config = dict(
    rope_fraction=1.0,
    qk_norm=True,
    decay_fraction=0.611,
)
Each number is 500 + 50 x the weight over the matrix's rms, rounded and kept within 0 to 999. Layers, rows and columns count from 0. Numbers have three digits each.

# up: layer 4 MLP up, 512x192, rms 0.28, rows 181-247, columns 0-63
# down: layer 4 MLP down (transposed), 512x192, rms 0.277, rows 181-247, columns 0-63
# gate: layer 4 MLP gate, 512x192, rms 0.286, rows 182-247, columns 0-63
up181:558482554593510397479483488587424452479493469481537389425475483534523419508517462389449500418516529523513555467452554528538528578499549516553516489474421553397501436426523528511470607407503521
down181:493478578559579421544523474463376547387525530535468524593583491458444502550452562379498460633514510556482565508537560479521501534470470548517465474497485527518488440442520529485461488571423543
gate182:409466470507481540566570513473566473522474447493531451544542529494472470588444481507480482445437482560421347361589488552394494480531507463562587474454455564505561439422502480467460587407436382
up182:495519534501559472559434440494424472554440527473493500546435498659563437504519584536479549439557533433390470572461487493435454504541566590483497512453445466477505559444426558574524550597423465
down182:588578603493454483569498505514357536469554414543586540570534555331516570486482521537606505512518523559504439494545539481549477473541481505515516460511529458511434471518448478488520485483497574
gate183:488542491422553547546483499525516500442589450482451453461518502546474535488624455589471411462506461453472452492472508467537499460481497480467462461492517508479521509431496531505465502510473496
up183:509602479456461595540478526497518455452592517487548499503519410474509478504576532601502512483487519499450525449511482514498543459563510605452460479480515485533402618485414462457501510500492509
down183:566487540495515456407506538527535535455540448501505497634544530557592465587490462500440451521439540464457441567514475503469505556469466486604532519447468518534501525523457524536470494505563489
gate184:520480480591476546496502411543562542456616501487550558474458479489504548472531506530424529413504448498559457541452515547497394516529473492495506531497445541481421472409603512469386517459465476
up184:555505363547488526450526591572493443478516588403545519585461468578474582459571444566501478472496514459434498569466539436500541494567546476527572563523529489581544413547523664576458511580463537
down184:483440479553479538456460508521600496434443519508502528508524537559463574460514506453502511508476534449467499521444475507477500466556463541417417511454505507433482441519590586449512478539502503
gate185:462554511441577525547476537432535510499589530433586495455477596458451493504500505513519516465528432541535452494497505494659375496460465495448525429465462559458596523513515549411521522508543552
up185:435447568503461527551489461464546543512621491501509475531561496428552507574518470576511577469470494522516467454556487445543535505563429471591429478471427492529470478436520555498500428435513439
down185:439523574497528500620551410486481470486488448515403542532600522582527499487463422492465450472529472596549624551499540560521566486525499530532496582483522503533437460488504561489433501584596510
gate186:401491545464519428474539526506520405439569464450544438524497495483574582601496491514552586428549484556489636461432443495413429522538496505411517577411540439421577493513550497573421594469534554
up186:614567553501467461522490461477484519497507473522390503567470467580447392421569501471431433558427486432565423550509504460395531460429521490522478464506531518537534471417501536424524487548507497
down186:630426463439450478461480493498481549387476528481456467520488373546469486518454508514539444502502460435582446510496552646547521476496530537502479427536529484546537547471555479438428550484481466
gate187:507449430519490434472488491601484604477585450457490450514431495457582563534613449461466496446470492460529528484502501452561429519506521503476527473562547585422524425465500515585493552470501579
up187:591452550443496406434449447485540532490488474601476483551453558523536511481544466569443400508466450432465483368493518396471518560477415517397474454417602459518550562545483435511491545531550525
down187:530424471426527434535572446490415587484395480497513477571549553492540525546585561423579477520421543434439403405521480496423425485466510534444499495437538531481428476503502440540484502491537490
gate188:470473497435482538605537572520513563444446473456501476521536511478386509470501604515573511438485484529447424485490463567415565519547500506508428330478529540512458513521511533457476458461568481
up188:405477515609429509484439446513489528363530480463415536438511542412601461509517510555492622522608419508512473491452597423416551476462462527495516484488474522528553487529526536490508473570508511
down188:502473475473555456459527467509579526518546556515511564494503456399490502489486552428511400448431419506399513536457552529561429432506482428535614515504448506469566645453507484566494480462436418
gate189:571507469460500470557465479534478518503527454387492477468444484487471553425454466535447491517552506552481477440561531492434549411449578505496532459485558495470501558493557555494529532507502547
up189:551560475480497564461389389560464483585414515483494547524492476474530489554500503440471509330564508477543505521443532477512459556502510493469506519533440482420498505559465554479504476603563588
down189:517500500526514511569453494550482517478438428407464471454471556517442515554500476496537536470482559538482500514537521461476483555525531451402467541533461498541601468568484471618448432528412475
gate190:449507522513492584531521440515534423510499501417452490539495544449564512530481450445462472559461350564384499489516478501531437432550518503512539381586497576563584572614465499450495543511476483
up190:520508420467515476480449565495411490466448459558430439561475488456494551481525502587478496527478568536451496537431490528576394550448520507498542491524500502523449494501531466463486508542521499
down190:527498486489449443450597490530586611465490452500552468572495546563470443538466538566516534558482564468505477425548483486444471505505466501562544446497373486545455513380423492426548505554534455
gate191:521431502467467550505405498579567415479457416595557583501438516534462437551437490570434512391409555581506491448456521467536455519486419482493509487525521570512544491522514552550412489460537541
up191:488493538539464485567541413516491551458491606386430492528530456527581534438415390528510566556455523403543479570539502480507540482479509540410577488441529457476476486506531430481420538470540491
down191:566505466534590468513539568524485500478397500433540555552491449525541523445475605485503448400448506556456446476557543422486480514518535477452558554497568475455480503529456623518482510478488522
gate192:493565504497559398470441479501455477491524507449551451571439496536453502452465523519513429484536502503430469431493508529573471496489510506485463499430436542556566574515491415439495547525523423
up192:560517456442557484449482524447392438460502559621489586516411491476522586520467487608495447541465498489438375443544474443480417434510538541485571510502604419557366600476448524511456524483542445
down192:499479484579481415633519442530649498475456450547453575518505499519564535451348492592491452455503465605553454501558521500503488408496487417493580495507488380429431538460426475497475523577443511
gate193:477497482510510449554492490508568521503519453497496474470476426459498407532535451503521508504476428578509475468516413544500494538386568504527502491569577461439440416584574534489431505567485478
up193:433473497405565495503521586448531497467430522630539496537565549455468438511451469591496502452379533497484487469494480471543525491553510559526536515553519557511474486490545463475524408534480483
down193:490438505520483494533555456553561659441367458581462461441477463532592466422463606453513539483384552513540458442422510554524525553488481564502479586513612486439512572476490511618499540463476500
gate194:521385459452499476414494531458583570538470517488515523500512577485547459470538454423578466517499463500520485511436506534465393499480585460506419453456486387493521517566496509457477571538492483
up194:422499531545522587592503502475479495498520367495405476463477484436413489591521533612513468474490586579541556541560441405547578477482548491420550548434390460566507417485543502463513440488508555
down194:507609440553494549470559531451414473493451593463491591463460516460519445596521410522456455509540552474556579519528482580475624494451483515549542507559488550586549486518411520504512445559414507
gate195:495537464447557415566554427562579493504475435498450544509556414414547470443618557476508398454506373520458617452429470605606428478509541559467394470453525371452482486376464529435553466474464513
up195:442462587415507519561536488540576595513503524477510550480461551478502523447427599511499458474527459514578601537500478492469501458481533435508454497513500478488608549472484458473489499481551490
down195:538501552542503482473448527479465463499540487529541519592520519438504552539496467477520489480607503444546513528511440591428568508491434390498512427369497567575446478521455551463475633558515459
gate196:552435438526566446593462492459580540535539469539560514415490473461455517606529525536600565523446462524563488539448526534460450488406491481512467477582476440516619487503489556521591546448469485
up196:483485527554502576439558494462540546467527519473543534572563550487400556463474422426414495325554424414527545579453509487541484522557465499500484488545414486482566532501437456459438420485478458
down196:507479527372467511458554511499557492472509519518562513428562440502570408452552542513481509516472560510544383580506598555535531362495571499521484397567487552518535384383494444448463570467479461
gate197:471537504527571368583496426514517482476494541520457502511509548488523568523524497498417499539492622470497461551485493513513549465502587485553473480479380532485498518452583389490457588482548515
up197:558529448418510461577470477434479573505500435459553430542506453493466389482495565499438515494552416502507533512510507515611452458444412458502404517562651497490487500527527548348563442537537561
down197:485418543414512551536525441437448525508407497523524521508477564403525502465523620550481511498516547547515412535460550542561632515522510561577537546327581497526511487428552557597483518525453473
gate198:500573381505569488494570443475504494417506496479516516470525504585488519522568413433547567511446518492473506552600488488469460492545548507472557531535518522455574428376515421471439476494475437
up198:514569556433417492460552471457561447577527598529468577477519453521489634525483411512512522451499597521553513546589454605446481520508558593483491406535499532483559567514517424538458560568533503
down198:575494483548525503468460581516519466447548568525448521591470365503604532552553490559533458554446470505497518486474570557448465408505539476458486473569466459434499471551568453444556482458482474
gate199:547536507427470475484466548534492513452461408532442487582550505557490455469627423509541438509465596456498531531478506533478610462523458541510522543478509515445490514461543424447442467529493505
up199:521505455546414507451546440448520516541484633510524508462593483471496475509434549533490579442511443499508494454518484539511409609463552412517465447588501519499462427485470544530585469481528520
down199:556490451518407372495536386505538486485484524467389528451538430481419431502501461460502518461455461533539551445419528551511464509474539565514444540446515581430551463587594510546503556553478450
gate200:544530498491504427459488566438485442530547459488488498474511519440562561508541422547452542429476537495438421414479526528552557569497390551573512491513469541561458443560523516521449592530498547
up200:539585492538480515475525546443542484564526560472538502503470458475483512468510487516571449482545465496447461480501538549484585543510431490541446531532485499497501529578523467486415469606553490
down200:432560497571513569432441502552546502507554533518527504519536444512450617496502476458556484446562516493520538527463531424584503457416562496468536533559554528484563472473427459479585567467624433
gate201:437523484386454504449544639486545498515556435487514553456524503472559468567504432561526594584492515513561494496518456500529486638523471498439503427519533488408447592461592604513500507529462553
up201:475496436458479506418542425555488440500597456537447504507508456497474572517491414516510564526561520565525563520466507386510433560495437515484334418484615366534500571392441503518420577353541527
down201:457492458424503575410580447489513462598598554437444578543520401457440493487516444499595478525540496485493570602444583467502547509471499523472512445463542455482481429457468524508468488414565499
gate202:547497515514464567464514472491530493527446474454469513389446473531441518579550584477564448494387410527457495514476532410485538489467418438458425460492465455436460478471479477558526426544558494
up202:559563523566430544555436568457523567551479496561469478452484532414504520529513524518529560573483542496515488589437604501465575447503425461578507521498448430403537439495490511489549417507367514
down202:464488562503552525496540582609475518581536466495553477574525466487446485483580498564476403565554513558491502589476509521522594519477471454479482626564469498373530515524529490479518497576487334
gate203:527438533435423501519573553547464524524514539537489568520440503531463530490433399474467413471508466494463541497558457536479572543544537544447508483507536488502487438472470542461496545491573409
up203:420442510415454529490466501502492476513502495442562473485486489434420544484495577496495571561567532522496472577565473460424397467422571516534497479560501493460544457467537547611549507582488536
down203:513650551494430481456469438492495530569449433503416487432526437463420547550480540498529469482449453524566523549488486484378614522475523456474505545530464472467522530536400461513522483505475490
gate204:593538493398474476474551533480445462503564481394488402485488412525607525434535535578477440484426503506498456544542539491498544487539456451596443504502486422505424538537482499492512510460517499
up204:427480482505487464510427487509517444598505433551495571550504527524518485527547435530521462514510477471499457505514515562478444497488463499596529594416472558474408454557477478480543430507491460
down204:547471529470471524542506461613488557564481392434486505489486570571465498522543476515477577498438522438615560596498516495507537485457525407516585484470614481479509528454536460476561437512503465
gate205:510584503504533526503464560422586440493516533557576484433562531514456499370487528637561493552518487581543559559545563469484424536516514517526468503549559440533536461495548470432426514568513519
up205:462420508545439575529525512391483581529499567475593508488523526463557458500366474451459512607409492562512540527428466522447499459492409534444440479467537486499507472532522445449515494521583472
down205:485564486489478481541492524514558522474491434470505480503539507442498468445466520479439554538522497545435501549441506515516472460496460496543426495388509433470381542540478456423529552554602441
gate206:566492474503595453528451481515522539502420481471518437518501484454443431540495572506534442579512521499424444434550555536533548403539368490533468405475480528555547521498458450398574561442459547
up206:418554457396537526430447543525530491541566530436470530449602579487497549545505513438526560465607454565479462521502500393507514487520541457435445551493475486402393546504533497489516491592564506
down206:605431462567520447465490475504551410514495567485465394486449504502554586532526460546520569502502516430524415373478463541489467465475458549477559585464548444530470448537444527390459553506518464
gate207:488435459491541493557603498571475470536559497508483463564467553430540426421472521451394520522397458644569457553471566493425498604483492475475482482548555556423422535541617518532501494451533535
up207:489463531525501478476453567536524415545494477576526553479564463591465459474427437537519499525495455565510516500453530508454414509458552477455455482597614523492462528523498502553460482578492446
down207:469493537462451427539573508524514559521406604609447529543465499551492508439587579518478489504440516501505520473484487474605448472533465414510445511394544572464486479451534584504522438465411566
gate208:525434483468476494490410455511465524566449492442517478483534460497501534496585483553606490534546527447446472547422497526498564432452509490406479572648453652364484539474524432549523487414512511
up208:517502561427467541520507564531515615487444460531487475448460469549417545453454472533493485413437450556479559490449483488514537522446533452525479480572531560427459564483578456545491552380531470
down208:530522525487507525534594492474541540419492495494436574538525524620412525433461518500609437446526549464494533579448484511477566546587447514539533468573461567459477437505488433557520488457440498
gate209:516464591495485472411490481556456462509419492441575528540541492457524478496508462538470458460534585545419431576490570481527594487590397564522404401554430524543421517486570498534502515462511466
up209:500413490556491503438642408479499469545410453504592451484505500557459440476497443524405570529517574483523462468441560445516475515492509639571491523493452434527475478452528480502569585536426471
down209:471513542575503364447568519497448495481486538529601499575532462545433478512496477423489517494536579494368391455531503390517494480538404506448496555481500538547492416501600518551545468526480469
gate210:502561507502567476537508541416437415537475473516487528518465481537481437549536568520571564547387535516555449468492509532523485494342526478523395478529408452424481548496514563526484524451484528
up210:515616530438509474552452478448560477508539524468480481460456435510460462562524460462530415520404584453542569556459530478506494493532576530535535454390491495458402486550468464466503526494541488
down210:534517453439552450541508479523489451540554529529466532475523504382442607537573549604594483396511567597490521439536484473440378507500477572485496421534534578512487597464431536493522495465476523
gate211:455508463552512540553519437572532469496523444535494499520494466510470512468460453547465551450463467482431471427535561524512468496405420464473472477455499453482570500445534486472508428484428429
up211:479543547519543465447502510546474486551440397446572493480462523538435426484520506559521507431510533521514442471408510516470429434435450491521439408471502505506580496468463510551509485460450468
down211:491501524482553496580515500704429505573504510503486540485520491528428499504543446471577573567505486463582556515481460560568459577526472451504470463550551528487496454477478499484457494532489486
gate212:527414513497568463566464474517492546489504563497413469488484405541430432549567486525462559485483504461390524533534495537530522497517485418533533478495481481464527520537486453465515570510508482
up212:421497581501444495564504506478497454509531538475510547447532554473579509531463454467503477488548447563534545490496521475524543554431509536489503513512465502469528501514581460539478515566480511
down212:531514488550512544483535534556611514575524536502467462521510517440514501531504526514513521596501511560531593543571602517505499535542524476529480577506524576452581461590558401429505413513420454
gate213:524333581488507440550552561470456407498522507477564514409486500498531514551588494424511465469549470571501478505548584574486463458494559488524527511558480428457592476552508609501519618437450582
up213:498651435486517496481497482475469542513414468604457436569557531608520470419553559502464564425510496479521424498441449467507547510501547479495561533529465494431385637538567509482516485474560527
down213:465515542464626411510396492473513512539513501509487466538459437528586478547466535454475440419482516431495471594515540415458498540537540510515486518524531534577482446433559558493543525523575510
gate214:420517475523466527475513507479458505465428526426475399475464486525473532475559451492486479454498438472455482553490518486500485568526526508456444393511560541459638526542551540476432502435485519
up214:455502590471450607499509549444451568498504473538518480474513456562375609509501557594498495514490449476433544524462440508529471569535495486504445473575584488400564473477503468595419484437564475
down214:557534483527524515550523503515525529529524481522503504477566473613494461483431495449508497434553537457475500488455465547494479458567527434545476486457542408560491559475452472387535499521533513
gate215:477423490467512477480477492494463494433506476524546512430495517431509462484473519540443560580432454476493545422534487496511499524472441487585557524425567528514535530445446491554488534518389456
up215:419469509487451546560596486468552466600556524439504556543461526447551524544475477534491393560526392527463578570510483404500518505493495459448493429570596441484573492560433541508449469484537553
down215:533462565494502550529488519510571473425564454439457452444484441539538528440480519488524487448415509541513445449472431477489550470439565506503576421476509570477519517542560497535521487504533428
gate216:497480518513499507520509525538536382596521554542493522546473508548431542480557490529528454481430593460418490460581516486519486544549562609452446500541502569447542517521604530546480439459544440
up216:548537541542602494533545485464520583516512443501456471546515503583467544455540542578492477493448475519564475462490523481586390493463561551426484523531509454545531406526487576572476421485458503
down216:499600566485495472489551481521512547518515483480501503483460509456542481470557520471497491511542439458579462452464455474558350397467557450357527511512495471499513454544477496559534547532519511
gate217:503473506535445534506474418605481488488529400450501539437521406582497491477601429542479581524445471566447547469508569514506544487481440504431501521519546574554422539474467497514483567448452502
up217:514494427479493495433508532498502491512578490481466536477477454426578453634500506460412551591447540488534441539443387479483501488534503416544523442591456487479547535497403581591386463467477530
down217:488480549509418521531451501469431519430535556467562553452552489498545486454503504482492503493515544473536539512371497481420488484546463416496455595540606433470491470494567526572444487471454496
gate218:456472553465533531419466469553568576462538527494483488490500450596555529470496503552525443448466507496431462509589507573467512517443542504545484455484609481467561465563518423594453543434524483
up218:511485467363517479443434545483539482459410477542492428523497480552444533613544516478505514427545584455516554556596553488487536546377593507457340448524480460486480484490500474517518522541560532
down218:541435571588495558503523461450425476577437597517496449534534445515508518541477411517500534531519459565549545457453455480447527509501448525548636396492507556477518582487475389595487455487494512
gate219:485457535510437494478520515482564435516423558408395608446483551514448469523454436579518563426550513510480460514511499510502506436510514541502530474519506524529532448603456553544478541552553408
up219:443521495494487545495505506488560482495659487460517535480591459438438584543501545495440429405435595541458474544486620493484480564512484567501511551540529578461470502521541527461500511447490578
down219:578530460519437477532379513433385563425495553448500452455509539542465513557498480592493522459511475532547416449510494543499421543395428522543565482528431558487482518439556521516472484512470526
gate220:512515441471518438474481582503473527507512539542431513540474523495555471533552459499463546512498525478543572406433624434526515544556461578410572490503517518557409474603598433485539522466559482
up220:500534352514581496518468461546489535499604491490409444572498499503410417489579453504407556473431506524545509514396492507501532543525531539478508547490466422535542432566492492517418501449529539
down220:493533509552554521513545501441466555434495511539545473495538430516645528489503526500500441412573553626484428514551505533438556423537427587514506383449414492490494496551498503558471468591452479
gate221:440453509461536463572578527501492508505521438409517421502441532470472493534520469562539480465478488416428404487528411486519435380480519533523387536550517538515469465487470537453525551524597486
up221:577495452636528424450544494466451470503457514495509554479549489538579553537522571530581518555466604434521431452437424565424519534495520409465501491440485506595502536496490592581493516530405483
down221:528455504565486422469448462455422487471474522483429528551487454459437461587534491444473496499468461533470413500425549402448458523507534447474487530552410490465493564423486554466562482556556508
gate222:475489439524407480423422363412468418459508589445494527475537474472506467517484439537544506408509489484490422512433559493467571349450419518481579471501421505511450423510549558540496491530437427
up222:488477539443484428505598426601502517567523424553571476440435538497512474467507513481509482465506572397432493546482501402454499584477551490510575435425592515494575521520458417476486459518577655
down222:499440488467454542537494499450580458591543543412620398445466498536618621463475592425482421456530482565416467421523538502627534500480498525473602604580406509466615460616496521537513520503508536
gate223:471504557527471608508426480539456509502486545471477485450474412561623543458477465508426398483467475499450455567593479510606417542487454534445415532546517444542548531370507434564393463606443362
up223:377427612440491621442508510513506543418454482546485539430539574448489562439488468564522579513545403499536483507442495476455537442529489565561507498529346606509567444465479519512510513419453484
down223:504457513487529491462458578552531481541486449568403590478502477435445436529489533520500559478541485485568521411422468466423523562580507505540509502520471576495437531406452565518531480407508491
gate224:396508447525475531601439531391550491629594610571539564556482541414582403511494535554530473470425495540468566535551465547467624548461502558495545487521523515465506496487556524490517501458436446
up224:447489408516545409603534495382442491449490489587555495483571563500517499462565610445537632561546528613423496491575514518441459622521499476410393570493431529539444578530447470412537512433478405
down224:573504581495467460491548503372528463460508515541507488537475440405398432551406419480468531527525456390524403581483475567599525460491506539454594424491498568490562461453495525531506554549569541
gate225:535425498530463562477646442493408490519482483488450574460495387426379640515474581524462519553560535558490440466498593475477483525495452528582540458514562579546483503485486521574440477447499522
up225:574514520416539513586460521454534486503475491564563490526509595470484408587493366458594426457546480559516468550481467511536477407372565505503508531459470504395479530478481513555450509531521483
down225:465436489467499492550464535529484547468438444484504501509552486517461393473490437519502453436511551499535534512467489510461557476504521524547529445516559589530512449522508432556512483499463463
gate226:352413490583475455452497481524497502488548560482509491591551501484482605567420591527478461471522423558483497546460482469491476542474451569550460516506525534527512457515523511469490520497411482
up226:431434525455476443564516484471607461504462468457541443549477576546477567534509572498463472532499580568549505441406452589515529410495540529468459507405468526465565521455503405468619513459515556
down226:428574480515468449568570518548485446509403470504444489500483382467454465453512521447457516451382534453517542444457468420500486466474560459462514548480529464441475516412446588493475477502563468
gate227:534410493518506526503465480466537429581523456509483572497525490561507457505462482487537492488481492480475408527482478548425465590501495508455533550504477439447511567644516441549461490574487459
up227:590478448522418479517479543442533603571504511399482462474479445502555423509458507578531556555572431483484487533526540496546446457445451432478442513539463472448522497478483474527494504472475472
down227:501471471523491447572524511528546558512439529554506471461522502505550502490487469477470518527524412426565532499522508472583556472483468510471591514512537605558416587627471450527499552499510530
gate228:453538557548482530493341448467522516480453534505585483594485637489469495554564527476446567432449556518513495579474605473563561487431503491489352523479573511457472455466431467495546565423491536
up228:430505464541600505494506484507537575522451552465525532404444446397503531474443468533479527503522457539505640514558534610432489509584515471543517478556470583546507454619495499438448459581657539
down228:569466594471566522525410353471489512546555570493513416552454555573520521595557515511538465561527492501492387454492475633570418507562527433472426627403523511493552518488565556512497442529449502
gate229:503615412537506495575409533489502466461471512444425489498517465533439572424514548561531470508456518444552403517436496544529503400534536467471438508529514506548474483489533550553447438452479668
up229:502532496643603548465368502531483472394508499480517502524468499471415546504415495522385526564470521469378459356551591515575561444550614496400514528437563544521527530510542512571457383478569612
down229:555485463482452498396505457600558552553443506486407519407533514480481552509510524468427518571453512554591480463517440717457564523506491489438586454457523413536399501529526525478410413567386437
gate230:516487509541493527413384479543542549387470447534411548557533499512527514480548543593571515448488486582497515521535517495483421568468556440511513537477554538419513446546513422532497404462479458
up230:531534496501448440478439500563544567468508484460496542527489500556396450492556459502504451493468489560451451518523533532455497556482552457504512460434506522500396478543569525514507475509525480
down230:569506561539440434465459457483508580533494442477470514529518450452438458464499448465593484496499542548541518433488505549615510528447485496499492521524510485528390410465550549492537518597531495
gate231:421499491472585486464487412544479521439491485548490427516550517475498433536480516493539488427496539499551454447380526459537499501528503457568495545531542430411491528505524556531529488531513505
up231:487543501494484518415417487476459486503434531574492385478548520496460478520452499525560487493507515479476522491518492505514535494444472529511435464459539435488472455524498566478576501563492519
down231:487570520532530532519495387550460576399511508521535445538466537510476617584429545565520517439497502455540483457512521458436509501495514502538520518471530527405502541477403508537388509506498512
gate232:495529464596511489423423413451550452570470485445505516484518460518446472505496513521447493470541428562460498538366552503469485413411452465505442448458480539593528497519483548505498471499403471
up232:479418499553474483433652508486577465538498496493501547512409543471526515504461576491572536470497513391477448483413514479431463566480516485551475446492531511562570470458530554486539534598575576
down232:460549468518497459448459429507503549518501436407519502398523508453522524536539467462497510513461497529503506518535390496360526427551495480448625493477481425517532505533422443496623505464429519
gate233:511519388492554444461465550502446433520459377543581425564541506491540454438482533439452525505484485530412508526578514512493455454536375421521471572425460513545520586492461441453503466502423524
up233:541486532504463520525437478483477598386567537512511549561526556568494413524466474477576536557462472442474428518496505592515473571512474571542477467550527520550459532456461543433527441491414530
down233:408580484523440554542495531579438471542526484507461458559484500593505509481520479471449467492486477496525503504417526490471461534511425501525477557588503557416508483560530549495515524563507491
gate234:454517574485516376514466512520466520551518503480444427455539428488571518500506361501547483581494465460449494504497463548516615396528541564392461449495408437579536452586472490537480537453500412
up234:494537494496517501556399504440532528518384499482527497428531485515440537544517584436572623414434478496484481466583480488540402456398451453542365512466468565394518529497517525488544452545481537
down234:509492434508559572483515532571396486565533463521420525545535469546562520465564463569487543583514569527484447537563462609508487540504497550577459567474600508490498515621474395492468544546515460
gate235:562531540499485583483409479416389521420485571526524488355561538569487492417507575531446452521536537489480470429626551555457568473441501457442428489509544519472542376553526449466540443536551490
up235:480531424430427474410537491522484503552506426546451438403558424499598523468518520495465501450591500364550566569396545368434481501413534493426522482555459513442572534421486507519530550510511565
down235:484523442488485630423526507452501522412520426515547431533548507537491630529521457502476519505611555495466484482626431442550530530502482517495480490458447400479570480389410384490472549521560424
gate236:522511487447471536541564518495511455523459433496439533415522514530400486568581481562569518441529534547563540504534536509556435434413486466581511506542458487505507566578607480517503498560506520
up236:538456480458511452520424464417521568498481543525487488543566551461545523570463575510568487466497497474478533547601501495505532493560605594520538473461462451509451469500530535475456563436462464
down236:405530516547526429511452427446444570471490495475499409462436498541559560492507555434461564494450485431482508451485478518443468552543509585323506546457433457473597433561510557479517509524415510
gate237:521521492580506516500394499464457450531493500564627575545498465513459460561461535569512522484524437513561450537444540544496451527505424478514580519478554536430457515470511487591505470540539404
up237:508456477468554464524526521555547517517476486444508436493495447590482544529541552444476467526459482479458416455582482476574536505526529583517552385464529496461597482456449514527547584445583543
down237:504522508525405460516564470535488496490476538582501482464559408505443475540470513532447493462498511486505456513561492418512427450406470549458508475465413495610480484504525569530571509488433472
gate238:372507551469530431483427454500583441500525488482385527470606506530515534462511498512476490475496576536481499385503438481515494377543564569478539424447499512454517468462526578562550434543395536
up238:558432480544445510593458496475491472507430535579570533470459431482464495424507478514477566543419497474533570547535565543491529603370463443554419566538589574498556556515563488468562507489593551
down238:413497529441528420524437576442393497490545472527412498513473456465530523464509542533473588486582493363488535578540423532567469466553535517421476508441505478475454520475445545485442592526437538
gate239:484564481519487550546448435442510504452573529469581576512442576499449453527478530480500512508437498483483476494519525588484514482520513450483426432457506544495567586490565457466472542539417548
up239:507478542519573525496536495515486566503486494603486534533525446437370445548500534489513476494517455537501502566530576501464553475521535518562510519461489525478562450513491424453468437546520448
down239:533539545515421438568473529476493517478548396509551473538538464481492497468536533559513569539428445509494604470443461490500534549546582602482550430461409471547581444460489534508507476497605432
gate240:467468537498523509580567494522559485441468511534524493462490571557512416448531495541505476466498446485454509557490464599533403530442535386531420384413514476432482439423542469454498477537532465
up240:564466453494563475467533528575463464438473473507554514476525532541457521544469528595453462485463514423397492589492472569468482499506445387413402504436475569468520467536531476527459468531463480
down240:534480409431468450494535514581482514491584475503453479551512494500513516575455518524393411508442462508524519462481436591544505581541541416496476532494522546496483513376547462411487583547512534
gate241:399507543500487479527623527536531546658478497478604433488393551510540633529494512539469588505508410486503457499454443480508500475510473323506390515462408549503534475482529466536488525448524530
up241:582492387515460445499406500440408466453523417511579535522434464504450542479595574399539565547496493451520470461545505412428493560504516467435489561475513419478417497466494477442528409432512530
down241:558367479512516536511499562483496481525471401533484559506494559468515513471524458456493534368513526464495475552534504551567610516517511485480558446571531522522618554461604585541530501551445456
gate242:512505483533469511455539567500532487431499524471558486519532488493573519571536546546477474501551508585480523523397588513520499549618475619487552538573532521482511587539548478467496493428495352
up242:506516504462583599511465437487574484567477548428464423570517597493535482552546409529481571545477435420509534521543372392546494519510498554477447398530488526429482528495592498502587518430548576
down242:516534577538522458535545477515508452502517520456595517456488475439469499566543452551549581478536511489447494503469551617557487468514517467518503521422538512555498536519497449534503484439498492
gate243:532548559558385413526444424474503475415462416416561511483508431596447472512438486482414585579454448468452496545487574495587506425453512448451507553383593532519518469456581521420516464547483488
up243:616455626410359455467416332515556446490501527504462422464461435482490500427466495420467374487465558490384526476438476515477567464427459571501407474436456497570449488437503471522387515579498388
down243:559539647390450428514534457517577444435456504581536490502498557519479619488419609492507444547568500406560524483500461479594488430425470503477522556489503509485462510407499524406419570522544512
gate244:481515532395464566419500521498417522524493608480519476471557565482472479486524542535420527529420413568479471431489530491509513530550470504510531561497471600484422597605584491597487347460533529
up244:550540482408486466533493576449445539447591521364483522524604658508543517414448459482466444484417608493494533507586506431469499435549446520456533468446517485513611447527501449415552492397548533
down244:476518472424508512534539576454530523485552539499530495530536452482445485492453505529416579438427549479620428549483452517493513520576467495459409425499507479527595359547516458442572510560481470
gate245:534419542613493438549496503466532486487485495553475479544595468550467575544493474449531454463417467506371496512504507550526417535535521400527520553437599509452490581571611471516526422424496440
up245:485471472510473495483431545526419606476497455565495486508465458478457538477434428503447512465450505522471430455564595376515461486493521424478493547424486516524505449522555514564518480584487462
down245:615457504602446505466544491510472474395416429561536544543506517509492594471470480529611540495414513486545389533430519584492473558461478516413446551513492520619364557520611450461425464487539508
gate246:505498537519484443453556520500513565550488509467528405517431384465501466488458559499484470505563550538504477447549539498526605469548471483482510514446410399522535439590500469487457478416411476
up246:428485504448522516619550466569550461482510498545519529500509540515543507593580495493531535392483493511513448458473468496427466450444477497522491392476498614480508528546561424522475501518448490
down246:508563481446545483446481465597542532594492451587473446557514553441516497592488448425479494533500579523456549530495490500518389463513541523485447560607544432536593559494462407412412420563525484
gate247:529586435512547419441691575498512408513470518552363477419515520673494532418482524391515529585505478552507521441398458503447596505458441530541501506496520393541549533482580439545554451529550409
up247:494639435558544501460530633536496408530450521521408549471463526622460565509449514498459546451472453539559476457461521505507541529543557428569475563426546374486509468471540478598504383581444428
down247:615431616473496424527586546521531526535481479572470532482538538567509480520585514578514539454444461617478650433529494498422519520457557520458471533404531424457584505424566448537463397429475459